Each number is 50 + 12 x the weight over its row's rms, rounded and kept within 0 to 99. Layers, rows and columns count from 0. The size before them is the row's rms in percent of the matrix's.

# gate: layer 7 MLP gate, 1344x512, rms 0.139, rows 1283-1343, columns 192-223
# up: layer 7 MLP up, 1344x512, rms 0.14, rows 1283-1343, columns 192-223
# down: layer 7 MLP down (transposed), 1344x512, rms 0.193, rows 1283-1343, columns 192-223
gate1283 101:45 56 60 48 43 55 54 50 43 49 60 51 55 58 42 59 76 67 35 69 51 69 53 56 53 55 48 50 58 39 24 36
up1283 098:81 62 49 38 40 55 50 52 63 62 50 52 37 54 34 50 60 69 51 46 41 33 56 54 64 53 40 55 43 48 48 43
down1283 090:45 49 49 34 58 36 64 38 56 60 57 38 46 41 36 53 55 55 23 54 59 53 49 31 44 47 55 33 42 38 71 45
gate1284 100:59 53 67 65 46 69 42 73 56 55 65 41 54 52 59 51 53 36 40 48 64 47 35 42 58 66 41 55 56 49 60 50
up1284 100:50 49 52 58 63 25 39 52 69 50 40 36 62 61 57 62 46 34 37 63 48 45 36 71 34 76 50 38 39 29 26 57
down1284 098:51 65 56 45 27 51 34 46 62 44 43 60 61 44 43 72 64 63 54 50 57 42 55 33 60 54 44 59 60 70 30 39
gate1285 099:50 38 68 42 44 61 37 43 47 56 66 39 62 35 40 44 46 36 34 47 55 52 46 63 60 50 49 50 36 51 59 30
up1285 091:62 60 52 45 36 70 53 42 38 30 45 47 60 30 62 61 43 50 39 52 62 55 61 48 54 52 50 32 54 53 46 46
down1285 090:58 35 70 43 45 53 35 42 56 35 66 46 54 51 40 39 48 38 27 31 61 44 66 44 49 66 47 47 57 58 60 43
gate1286 098:45 45 45 50 66 63 55 38 36 48 32 45 33 28 72 54 28 62 55 44 48 44 50 52 33 76 37 62 63 41 29 44
up1286 099:47 50 48 66 42 75 58 42 27 59 64 43 33 50 37 72 46 44 48 67 41 49 62 38 52 50 46 74 43 48 55 41
down1286 093:34 50 49 61 43 90 42 52 83 42 83 60 44 37 73 41 66 38 34 66 28 55 48 48 43 46 47 45 51 34 36 59
gate1287 095:31 45 44 54 37 44 49 24 63 40 48 64 68 53 61 36 60 52 53 60 41 43 48 52 44 68 60 40 48 38 26 68
up1287 098:35 47 44 50 32 45 42 40 64 46 56 49 74 40 41 45 47 45 56 61 42 58 52 35 56 64 45 47 50 42 41 81
down1287 092:37 62 57 72 35 67 62 41 60 42 57 48 55 43 61 31 72 47 59 77 58 42 41 56 51 57 56 37 42 55 81 52
gate1288 093:39 47 60 43 53 47 67 45 42 44 47 58 49 62 55 51 44 50 36 54 50 39 50 20 45 46 39 65 39 59 30 61
up1288 090:71 32 39 72 68 45 35 48 41 67 54 53 57 46 73 46 46 44 28 33 48 46 43 41 64 44 61 35 39 47 52 48
down1288 100:50 37 30 65 82 45 58 47 60 38 43 66 35 61 60 69 49 57 43 69 46 39 41 40 73 55 69 52 47 46 54 37
gate1289 098:43 52 39 64 55 45 55 48 43 59 49 44 55 46 67 51 73 60 24 50 50 65 50 53 45 65 73 52 53 61 58 57
up1289 099:47 54 49 43 60 55 56 61 42 39 51 72 53 41 37 32 72 42 49 51 49 61 49 61 56 64 69 46 53 48 61 69
down1289 100:57 59 50 40 23 64 34 50 47 65 53 41 51 82 43 20 33 38 46 38 51 74 42 55 34 58 39 38 50 35 69 52
gate1290 101:45 47 21 07 46 52 67 52 71 38 52 39 27 42 63 74 49 54 44 33 60 50 41 44 42 49 58 53 48 56 25 45
up1290 091:25 51 35 41 45 51 53 48 58 37 62 39 53 44 42 64 23 62 53 51 59 41 42 55 57 46 57 51 72 56 50 58
down1290 098:51 40 31 42 40 54 52 59 67 69 45 51 44 34 47 58 71 44 52 59 64 51 56 60 34 48 67 62 67 37 45 54
gate1291 117:40 54 43 27 64 52 60 53 69 67 26 44 61 53 51 63 64 54 52 30 52 63 50 46 35 26 63 48 44 41 49 68
up1291 109:51 34 27 55 50 43 51 52 69 61 44 43 43 53 56 35 59 51 38 69 52 50 52 61 49 46 66 59 44 69 62 64
down1291 115:41 57 31 39 45 53 55 63 66 64 43 36 44 45 45 43 38 49 64 29 45 46 42 63 51 59 29 60 48 77 57 68
gate1292 100:41 67 49 41 52 48 55 56 51 41 58 48 31 53 60 45 51 39 41 50 55 41 40 55 66 42 45 47 71 40 51 57
up1292 100:58 72 50 70 36 65 51 53 41 57 58 53 52 36 37 68 30 48 43 49 53 65 34 49 69 75 60 42 54 34 50 55
down1292 099:54 56 54 40 42 57 54 46 45 56 41 29 41 42 61 32 54 51 51 48 48 40 62 54 55 62 36 59 36 76 35 51
gate1293 103:61 53 65 24 65 59 71 35 54 48 54 44 64 51 70 44 51 66 35 56 54 68 61 54 53 32 37 41 42 52 57 65
up1293 107:49 52 73 73 58 42 29 57 38 35 52 65 39 54 40 86 70 66 41 38 64 74 50 34 66 70 46 62 54 49 42 60
down1293 105:53 31 66 36 53 27 52 64 37 50 57 53 47 45 45 53 70 42 44 43 38 45 60 30 72 47 51 68 57 62 56 51
gate1294 094:49 35 44 66 43 69 57 65 59 34 23 59 64 44 51 37 48 62 48 55 64 39 59 49 69 47 46 22 40 53 49 41
up1294 093:47 59 36 38 67 66 65 52 34 53 35 74 58 61 45 46 51 54 58 50 48 38 26 49 52 44 67 59 52 35 56 59
down1294 087:45 48 58 50 49 55 34 47 56 60 65 41 49 55 55 43 38 64 64 57 36 68 37 39 49 61 44 72 58 32 58 68
gate1295 116:46 33 60 41 64 49 54 42 24 42 83 55 37 61 44 46 47 36 40 21 44 59 40 45 53 57 52 18 65 44 44 59
up1295 113:66 51 57 52 42 49 46 48 50 64 31 72 77 38 37 48 53 41 85 55 63 67 60 21 52 48 37 54 55 37 61 51
down1295 113:49 66 59 44 41 43 45 22 32 45 63 50 77 56 34 41 22 52 68 44 52 50 24 52 48 53 46 38 33 55 27 62
gate1296 097:41 47 39 60 56 63 25 48 44 55 32 53 47 68 64 56 54 75 61 30 64 66 57 62 77 69 50 47 68 32 47 40
up1296 097:52 71 48 62 68 54 40 59 55 61 32 45 39 56 34 51 40 58 48 33 70 62 42 33 39 45 58 60 67 57 38 44
down1296 087:63 48 64 46 59 51 68 61 45 77 38 64 31 44 51 42 62 44 46 62 79 50 66 31 61 33 65 43 60 77 38 43
gate1297 120:32 44 56 37 68 35 44 46 28 38 56 79 54 76 58 56 48 43 73 49 66 49 45 65 46 50 68 49 47 57 58 33
up1297 128:59 52 58 52 41 67 55 46 64 64 61 30 58 30 31 45 51 67 33 40 41 48 66 24 59 66 58 55 48 55 39 49
down1297 112:57 53 47 43 37 66 70 56 67 54 79 43 19 56 51 49 42 79 29 49 59 29 45 34 47 65 62 50 56 32 31 73
gate1298 099:40 51 57 31 50 49 75 54 47 60 45 29 45 51 40 35 51 70 17 54 52 41 49 56 67 47 50 43 58 56 53 45
up1298 101:50 49 64 25 50 32 65 38 53 46 51 40 58 59 41 06 39 66 27 29 34 52 61 56 55 43 40 53 41 49 47 49
down1298 096:60 48 47 32 49 57 50 39 53 54 43 44 35 75 61 45 30 45 24 53 61 46 61 58 24 45 33 23 44 42 42 27
gate1299 102:48 32 30 29 62 29 52 52 47 62 75 60 61 43 69 46 45 47 54 28 61 25 41 48 73 36 60 63 65 44 47 44
up1299 101:49 40 50 43 43 58 43 54 46 42 46 52 36 55 64 35 34 44 56 32 45 51 80 34 69 64 49 88 74 77 70 57
down1299 099:45 39 48 66 49 40 47 48 32 69 53 59 52 41 59 51 46 83 28 62 33 38 47 48 33 50 59 53 37 49 43 50
gate1300 100:55 51 41 44 59 56 42 63 55 59 49 35 39 35 45 60 31 36 51 67 25 62 51 22 24 48 64 37 21 74 51 51
up1300 105:46 42 30 57 46 66 51 64 31 66 52 35 27 50 54 60 44 41 37 73 47 53 57 62 35 45 31 70 30 60 62 44
down1300 100:49 55 62 39 69 52 25 54 59 41 40 53 71 68 33 23 72 46 55 56 42 48 52 41 40 41 51 56 45 71 51 68
gate1301 098:52 29 35 65 53 71 49 20 39 48 21 67 44 54 58 52 65 50 45 44 75 67 48 51 60 58 55 56 39 62 61 66
up1301 101:47 56 52 25 72 62 31 48 34 55 55 50 67 48 54 51 82 41 65 21 55 57 55 53 54 42 59 46 55 53 41 58
down1301 100:59 41 29 38 46 69 32 65 36 59 62 51 68 61 52 45 50 73 38 49 32 65 43 37 44 43 41 61 54 45 66 54
gate1302 103:32 41 82 37 56 50 30 47 70 59 64 46 44 72 45 51 48 54 66 76 39 50 57 69 41 49 56 45 62 55 74 59
up1302 102:57 43 53 65 49 44 60 42 50 45 37 51 56 30 66 51 55 40 21 39 54 48 36 54 51 53 29 49 53 56 46 38
down1302 111:37 53 69 80 50 70 53 45 43 56 30 59 67 64 44 35 47 30 49 56 53 71 42 42 50 43 54 51 43 47 33 24
gate1303 095:60 63 32 49 62 54 63 50 33 39 51 55 27 58 61 43 31 82 65 57 47 57 57 64 53 30 64 79 46 49 49 51
up1303 097:29 31 66 54 56 64 64 54 52 62 41 45 66 35 59 61 58 63 73 43 27 18 37 45 52 60 46 40 53 53 36 49
down1303 086:52 68 48 47 39 36 51 57 57 54 63 36 56 36 52 49 62 41 71 48 57 26 42 72 60 41 46 42 60 65 33 61
gate1304 097:47 50 76 61 46 46 42 43 47 65 58 67 55 51 52 33 80 41 47 53 30 41 42 48 54 51 67 42 39 60 32 44
up1304 095:49 46 48 53 34 47 61 63 53 38 65 56 36 52 45 50 32 38 57 49 50 35 78 57 40 61 55 53 38 46 46 43
down1304 099:25 56 42 47 40 56 44 58 57 72 58 32 48 38 50 38 57 52 78 37 39 43 58 64 60 48 51 55 59 67 34 49
gate1305 098:62 38 39 69 56 70 41 49 46 48 69 48 31 48 65 58 44 36 45 56 81 63 50 59 32 26 53 60 41 43 50 48
up1305 103:66 37 53 35 55 67 42 35 45 71 62 54 33 38 74 63 31 39 43 46 41 49 52 44 43 30 52 56 55 37 40 51
down1305 099:50 48 54 72 47 37 62 51 78 61 48 42 42 65 54 17 35 41 69 44 68 80 46 60 53 43 67 41 49 32 54 51
gate1306 102:50 76 50 52 45 53 40 58 46 63 62 46 41 62 44 56 37 46 45 55 61 47 55 54 39 49 60 44 59 51 50 54
up1306 108:36 43 52 76 41 42 55 55 53 49 54 40 32 43 35 57 54 54 35 65 47 35 45 53 45 63 42 61 53 57 75 52
down1306 102:82 71 55 67 51 64 48 66 42 53 59 51 49 70 53 63 39 46 35 59 33 57 49 36 54 55 49 44 51 39 41 62
gate1307 104:61 66 23 62 64 58 36 45 59 30 44 59 42 62 51 52 69 58 38 55 56 55 62 72 52 62 92 32 55 51 46 50
up1307 112:54 43 56 45 72 38 65 49 53 59 31 48 58 66 69 43 47 37 61 48 56 59 46 30 37 50 28 59 51 57 53 67
down1307 106:65 43 43 39 46 51 61 36 52 81 59 57 67 66 56 49 70 43 56 37 37 58 63 49 53 49 31 46 31 51 49 40
gate1308 094:43 81 49 47 50 41 34 73 31 37 60 16 49 50 44 46 39 67 49 56 40 36 68 64 45 62 55 61 41 49 54 43
up1308 098:48 61 54 61 59 60 31 44 40 47 63 59 46 53 56 38 33 62 46 55 56 52 42 75 44 48 31 46 72 59 53 78
down1308 098:47 38 48 42 47 55 71 39 64 61 59 56 68 54 62 64 62 74 41 51 49 43 26 28 56 47 47 36 47 54 55 51
gate1309 098:38 50 58 37 56 44 42 76 56 68 59 61 59 56 49 55 50 44 25 46 63 57 49 37 67 53 36 39 44 34 71 64
up1309 095:34 57 45 31 40 66 42 76 31 47 34 37 67 46 55 52 38 42 38 38 52 49 43 39 68 44 31 40 41 20 50 42
down1309 102:48 77 67 48 38 57 49 59 44 42 37 35 35 58 40 46 49 52 32 62 64 43 48 50 62 54 61 24 33 54 27 34
gate1310 101:57 48 50 57 58 46 54 41 45 49 38 53 44 72 49 61 47 51 46 60 67 35 57 50 45 56 34 46 65 71 55 46
up1310 096:45 62 72 32 56 47 53 37 44 31 53 43 69 45 37 35 55 50 41 51 56 40 39 71 61 41 58 45 33 74 47 46
down1310 097:49 44 62 57 49 57 26 57 44 48 49 56 32 37 51 43 48 48 33 40 53 53 49 42 74 49 40 51 65 43 47 36
gate1311 106:11 62 63 51 30 46 84 71 54 52 61 65 54 63 50 36 47 60 58 43 28 68 69 63 48 55 63 40 47 39 41 62
up1311 104:15 57 59 57 46 37 58 36 40 46 61 51 59 47 83 53 45 55 68 28 57 48 38 60 49 54 69 72 49 48 52 39
down1311 100:54 60 40 50 35 59 39 44 47 52 49 43 42 50 52 56 57 28 62 43 47 53 47 52 57 46 47 26 36 29 44 52
gate1312 113:45 54 58 72 72 64 36 65 44 55 59 35 49 65 45 65 58 52 38 52 61 47 56 35 42 37 62 47 51 43 60 52
up1312 104:65 41 52 63 55 49 52 59 45 62 42 40 46 69 64 64 59 40 69 67 55 50 55 41 38 40 62 70 34 55 36 42
down1312 105:62 30 50 59 62 45 61 63 48 63 52 40 65 39 41 56 70 43 70 62 63 46 62 43 43 34 48 40 71 57 39 19
gate1313 100:62 49 55 36 62 44 33 52 43 35 49 54 57 33 33 55 31 34 64 74 49 57 51 44 32 69 50 35 48 37 37 77
up1313 102:46 58 42 15 58 41 45 64 39 45 74 53 69 59 53 45 38 60 67 70 44 56 60 66 42 58 53 56 48 45 45 75
down1313 097:47 63 26 39 55 64 42 40 45 65 50 34 45 44 67 46 57 46 67 76 44 60 41 41 37 38 56 44 36 33 39 36
gate1314 091:58 58 44 80 50 40 67 68 63 61 57 51 78 38 50 33 77 52 60 44 74 52 43 57 18 27 55 28 62 51 50 52
up1314 090:57 55 38 55 61 45 33 64 67 39 50 36 69 33 29 72 49 67 41 61 55 54 52 39 47 59 67 43 58 34 61 50
down1314 100:40 62 47 61 57 45 81 54 30 53 64 52 71 42 32 60 23 29 59 56 44 59 52 49 34 45 52 54 72 47 43 58
gate1315 112:34 60 40 53 51 49 59 55 61 31 36 61 29 36 53 48 30 44 69 36 39 33 51 47 46 63 53 34 47 38 60 54
up1315 110:31 53 47 50 67 29 41 60 32 40 44 28 57 49 48 56 43 61 66 60 39 45 47 53 64 38 52 35 35 73 42 56
down1315 109:45 42 78 45 43 16 45 50 25 56 43 48 72 67 45 49 59 36 40 63 23 30 57 63 53 54 57 72 20 69 41 41
gate1316 102:58 24 69 49 32 42 55 59 66 65 41 58 57 40 52 54 39 69 25 67 48 48 41 34 56 59 39 32 44 32 62 52
up1316 098:50 51 50 28 43 35 41 65 74 72 28 62 59 60 54 65 48 78 30 60 35 54 28 60 38 57 51 30 53 41 40 49
down1316 103:53 55 49 61 59 51 33 65 48 51 57 74 60 39 30 19 40 50 54 57 55 54 51 45 38 53 61 46 39 29 56 64
gate1317 107:47 70 53 57 67 83 56 35 43 35 40 38 46 62 37 52 49 58 34 71 62 32 60 47 37 53 63 62 42 46 45 32
up1317 108:44 50 42 63 33 28 62 33 63 61 47 35 43 55 66 77 62 43 55 50 55 56 43 45 47 45 67 35 40 57 61 57
down1317 106:34 49 48 57 47 48 40 43 51 70 52 48 47 58 57 50 25 41 53 45 52 59 56 54 55 63 70 23 51 43 61 45
gate1318 105:63 48 46 51 39 50 45 45 47 53 26 77 61 54 46 33 57 62 69 44 58 68 60 65 43 61 59 53 47 64 57 49
up1318 101:60 38 58 47 47 41 49 47 46 40 39 56 63 64 35 43 44 68 79 43 58 72 55 47 36 64 55 46 34 58 55 71
down1318 098:48 25 65 74 32 41 58 23 54 63 50 53 63 63 47 43 53 43 64 46 41 53 55 58 39 61 76 32 57 45 58 64
gate1319 106:45 50 47 42 41 59 53 53 38 36 50 71 57 47 58 63 51 46 43 57 38 62 47 72 43 33 53 46 49 28 56 52
up1319 106:49 49 29 61 35 58 60 30 68 30 41 64 65 47 68 55 37 42 52 55 64 54 48 42 52 59 32 38 42 33 39 62
down1319 099:49 39 48 36 40 38 53 46 45 64 48 33 47 47 48 24 49 43 54 47 34 49 46 39 57 43 39 40 44 68 51 50
gate1320 091:58 42 65 53 62 27 31 32 50 37 44 48 39 32 50 46 34 38 67 51 63 52 43 64 39 63 44 57 25 29 66 72
up1320 092:64 51 62 35 41 46 47 61 57 53 55 34 70 61 59 53 61 53 52 36 64 36 39 45 64 41 65 45 34 56 24 34
down1320 095:67 45 66 45 51 52 34 40 42 84 61 46 21 40 55 39 34 61 53 52 54 43 46 48 48 63 57 44 42 39 47 40
gate1321 092:70 52 59 60 50 32 37 54 50 44 17 54 68 41 36 59 33 61 53 51 36 47 60 44 48 58 55 50 56 61 50 65
up1321 092:35 54 61 65 48 25 48 51 49 45 49 51 51 55 64 63 60 52 62 48 57 50 50 50 57 64 58 55 51 61 48 58
down1321 095:33 59 51 12 39 62 61 47 41 37 55 57 48 53 43 56 47 47 27 33 67 42 68 33 61 61 40 41 38 57 54 37
gate1322 109:61 65 39 57 48 40 45 48 65 53 40 43 42 48 48 56 28 47 44 35 64 63 51 29 38 49 59 52 42 50 54 44
up1322 109:54 53 36 48 33 68 35 39 32 51 30 24 28 69 70 55 39 46 61 54 52 53 09 58 52 62 40 42 54 64 56 49
down1322 110:44 55 28 42 40 68 58 36 72 54 33 30 42 42 59 69 44 36 49 48 72 61 26 60 58 51 55 63 58 66 73 33
gate1323 100:63 41 38 48 49 43 69 49 57 42 51 57 53 49 62 50 41 72 44 65 60 18 28 48 58 57 40 42 54 38 63 56
up1323 096:48 48 63 36 34 45 38 51 72 43 62 52 52 43 47 22 44 33 53 39 46 24 47 29 56 56 31 47 67 39 88 29
down1323 099:72 49 27 30 42 56 45 58 51 63 37 41 58 41 33 55 68 61 37 50 41 59 28 53 56 35 47 37 49 51 59 63
gate1324 118:76 44 63 57 75 57 31 38 35 47 35 75 53 69 17 61 46 75 52 48 54 35 45 55 31 45 44 44 43 60 53 54
up1324 119:18 37 69 46 39 52 37 46 54 61 36 68 38 50 46 43 60 44 69 54 70 56 46 43 50 51 56 40 52 50 33 53
down1324 101:48 48 44 26 39 32 57 36 60 33 30 35 43 29 55 74 39 70 47 51 45 47 26 53 62 23 68 45 63 49 56 57
gate1325 108:63 67 68 46 61 40 55 44 41 61 38 61 51 55 65 35 50 67 55 48 43 45 54 39 51 30 77 82 65 60 46 54
up1325 111:43 81 51 60 49 45 58 45 51 49 25 52 26 45 79 36 50 62 44 64 40 48 37 53 56 44 38 55 52 38 61 61
down1325 102:41 61 46 64 68 51 61 54 39 60 46 47 57 51 41 43 69 40 37 48 55 45 43 74 33 54 38 41 63 29 59 66
gate1326 092:45 36 72 58 31 40 52 83 37 77 35 50 50 51 63 45 72 17 43 47 75 70 63 58 39 51 43 68 39 39 15 66
up1326 093:31 31 51 70 49 40 76 24 52 69 52 41 49 60 42 63 54 53 33 45 44 61 33 52 48 48 47 62 60 27 28 68
down1326 099:38 61 43 62 34 51 51 39 46 45 57 51 55 43 61 66 46 50 66 53 52 39 55 39 50 31 44 31 40 60 46 40
gate1327 100:34 44 52 29 61 44 53 55 46 61 43 52 35 41 41 40 32 60 54 53 72 42 46 67 56 35 29 54 49 70 69 57
up1327 107:49 34 41 64 44 35 40 46 56 49 43 63 44 50 50 38 41 50 50 53 65 16 51 44 47 47 46 60 50 29 70 56
down1327 103:35 47 46 66 37 48 50 44 84 55 38 41 70 56 62 42 40 46 70 24 60 55 63 42 52 49 69 54 62 49 83 51
gate1328 097:20 62 24 44 53 46 49 62 41 39 66 64 58 37 49 40 53 70 46 39 59 58 59 43 43 43 68 55 74 55 61 46
up1328 098:68 50 45 46 55 45 56 47 52 58 54 58 53 60 56 37 45 54 41 40 34 37 42 59 79 75 35 57 40 39 67 33
down1328 100:44 75 32 67 36 84 45 42 62 54 25 30 41 62 48 69 57 65 58 71 41 52 55 58 53 47 37 43 52 49 48 23
gate1329 103:37 52 45 41 48 73 52 61 59 60 49 41 44 81 63 56 39 30 23 67 63 39 57 45 63 53 31 47 74 47 53 75
up1329 101:56 54 45 55 40 35 61 54 39 60 78 47 56 62 47 58 50 59 48 52 51 41 65 44 60 60 50 53 46 73 45 51
down1329 098:35 57 72 71 39 56 30 60 39 47 37 63 41 53 54 72 57 74 45 63 41 58 48 55 58 67 45 68 42 73 43 53
gate1330 092:54 42 56 44 44 60 64 68 69 60 56 39 35 57 57 57 41 47 51 50 62 41 59 71 26 59 41 58 53 49 42 55
up1330 097:53 45 65 44 50 58 54 64 58 50 42 52 80 33 49 64 53 63 37 59 44 54 55 66 35 45 50 60 48 50 78 35
down1330 100:70 60 39 53 39 62 26 41 50 69 28 48 62 46 54 58 71 32 45 51 30 32 49 58 53 41 54 49 44 62 78 72
gate1331 105:48 60 55 44 48 50 49 78 40 29 45 37 44 53 57 63 59 41 47 21 69 64 53 62 55 61 45 51 46 51 34 30
up1331 107:44 47 69 52 44 36 62 41 61 58 48 47 34 56 49 39 40 52 57 51 42 61 47 42 75 26 56 74 47 57 61 54
down1331 100:54 59 56 55 33 41 53 52 22 60 64 51 43 52 48 41 26 23 55 54 41 58 46 42 67 43 43 73 52 55 67 46
gate1332 100:52 52 62 70 46 40 54 39 24 54 28 44 61 46 44 53 41 23 34 57 45 50 35 51 51 55 30 57 54 46 57 37
up1332 096:54 37 43 66 47 43 39 54 52 61 24 45 53 47 50 54 45 46 14 35 46 39 35 52 73 43 28 71 17 41 67 39
down1332 092:51 38 53 48 73 50 51 60 55 50 63 63 52 54 48 41 71 67 62 53 46 53 53 29 44 59 68 37 45 46 48 35
gate1333 098:58 47 63 54 38 56 33 43 50 55 27 66 68 47 58 26 54 43 56 69 48 25 73 56 52 29 79 35 36 40 51 41
up1333 098:46 37 51 56 39 36 36 40 59 43 47 47 31 31 61 60 72 53 50 54 49 47 32 60 44 35 65 39 72 52 63 36
down1333 103:66 71 49 59 79 43 36 18 48 41 51 55 45 59 56 42 56 36 28 38 47 52 46 47 22 60 37 48 15 28 48 58
gate1334 098:49 57 65 61 50 56 58 47 55 58 34 47 60 76 39 28 66 46 52 58 40 47 57 68 35 35 26 46 38 38 45 46
up1334 098:58 61 49 72 48 38 42 53 67 56 35 66 63 38 64 59 44 36 43 52 64 59 59 47 29 78 70 49 42 45 57 40
down1334 092:48 51 48 56 42 57 40 59 35 39 58 42 46 50 63 50 53 48 53 69 39 52 38 26 45 49 52 55 46 61 50 45
gate1335 103:63 64 36 49 74 37 37 48 62 51 58 34 54 37 37 57 51 47 48 43 66 39 36 44 57 50 62 38 65 51 29 30
up1335 101:70 54 55 37 44 39 53 59 50 46 56 58 60 50 46 49 64 69 65 39 48 39 54 42 48 62 70 32 50 53 53 39
down1335 101:65 69 63 51 66 41 61 71 50 54 46 46 36 52 55 41 42 50 51 57 54 58 52 53 43 56 38 39 55 33 46 52
gate1336 091:73 54 51 42 53 47 25 57 34 49 57 47 63 38 46 28 20 32 51 52 52 56 56 52 48 35 55 55 52 26 59 43
up1336 092:58 57 48 50 58 55 33 54 57 41 51 51 44 40 64 53 51 55 59 63 74 18 63 60 39 48 65 45 66 55 50 37
down1336 098:63 67 52 48 44 38 66 74 62 49 56 55 64 53 49 50 48 49 50 45 53 70 60 66 56 48 57 43 47 62 40 60
gate1337 094:69 59 44 31 24 51 60 75 64 44 48 60 57 58 55 35 55 56 48 65 38 40 54 43 35 43 40 56 52 33 39 70
up1337 096:47 64 44 69 46 62 50 27 35 48 27 62 66 36 59 64 55 64 52 48 19 55 52 64 75 39 60 18 55 36 65 53
down1337 096:58 57 53 43 50 49 60 36 53 42 45 58 47 72 53 46 75 62 52 62 47 53 72 60 68 49 51 44 58 38 58 39
gate1338 105:42 47 53 63 45 49 64 25 49 55 40 60 63 46 41 59 31 36 56 75 40 59 40 52 62 50 53 50 53 50 52 53
up1338 099:32 55 48 38 62 49 33 39 28 53 50 45 56 52 52 54 47 45 63 37 42 57 38 45 37 58 37 52 58 69 62 25
down1338 102:35 20 37 55 46 43 73 40 73 35 61 17 48 37 65 54 19 81 51 57 53 51 49 57 69 46 55 28 48 45 48 54
gate1339 108:69 32 57 49 50 50 46 57 65 59 32 60 64 43 41 78 48 60 48 52 52 43 42 41 33 45 52 40 55 68 51 65
up1339 107:31 36 16 62 62 48 52 50 43 32 65 24 41 44 48 34 45 53 43 34 45 62 63 43 63 44 56 49 47 40 39 37
down1339 109:39 38 32 53 29 45 54 42 47 54 56 65 53 36 55 54 49 43 64 59 61 39 38 51 32 43 47 44 52 51 49 51
gate1340 106:37 68 47 27 56 32 45 31 46 41 29 39 49 51 49 60 41 49 41 59 53 60 48 71 70 53 70 42 53 53 46 60
up1340 109:61 58 64 63 78 50 64 63 68 59 57 48 74 27 63 34 39 66 33 50 48 39 45 41 61 49 37 39 52 45 68 47
down1340 105:53 55 45 50 43 58 49 45 58 63 65 34 66 47 58 37 45 67 49 58 46 60 48 74 46 41 37 42 51 45 56 50
gate1341 101:51 59 31 47 42 44 56 44 43 68 63 48 72 38 48 52 50 40 63 56 44 51 68 69 64 65 73 69 44 63 64 67
up1341 106:40 46 52 57 58 51 59 24 73 57 48 53 47 52 61 39 44 28 59 43 50 74 57 37 59 55 53 58 61 62 45 46
down1341 102:75 66 54 56 47 44 57 50 58 42 55 48 53 40 59 42 48 51 52 66 51 41 36 39 35 64 23 33 48 55 59 43
gate1342 101:55 52 61 54 57 66 50 46 59 57 71 52 23 40 44 45 48 70 44 57 46 48 55 61 46 45 53 37 43 44 47 50
up1342 099:32 50 33 46 42 53 53 41 45 59 49 34 65 43 40 40 55 57 65 41 30 58 72 56 60 39 52 36 37 82 55 51
down1342 105:46 34 45 46 29 53 57 39 46 52 57 52 59 36 62 41 35 47 54 46 66 42 49 42 76 28 50 51 56 60 20 26
gate1343 106:47 66 57 70 69 61 46 52 21 61 44 56 33 36 48 50 54 52 57 32 38 39 39 59 52 55 83 57 53 55 52 47
up1343 102:32 34 36 43 64 65 50 39 50 52 37 34 44 50 54 42 58 35 72 72 54 58 56 57 50 56 35 63 51 45 52 53
down1343 100:64 45 63 51 52 34 56 50 62 71 77 32 42 54 58 36 45 46 33 54 39 52 65 56 34 61 52 38 32 61 33 46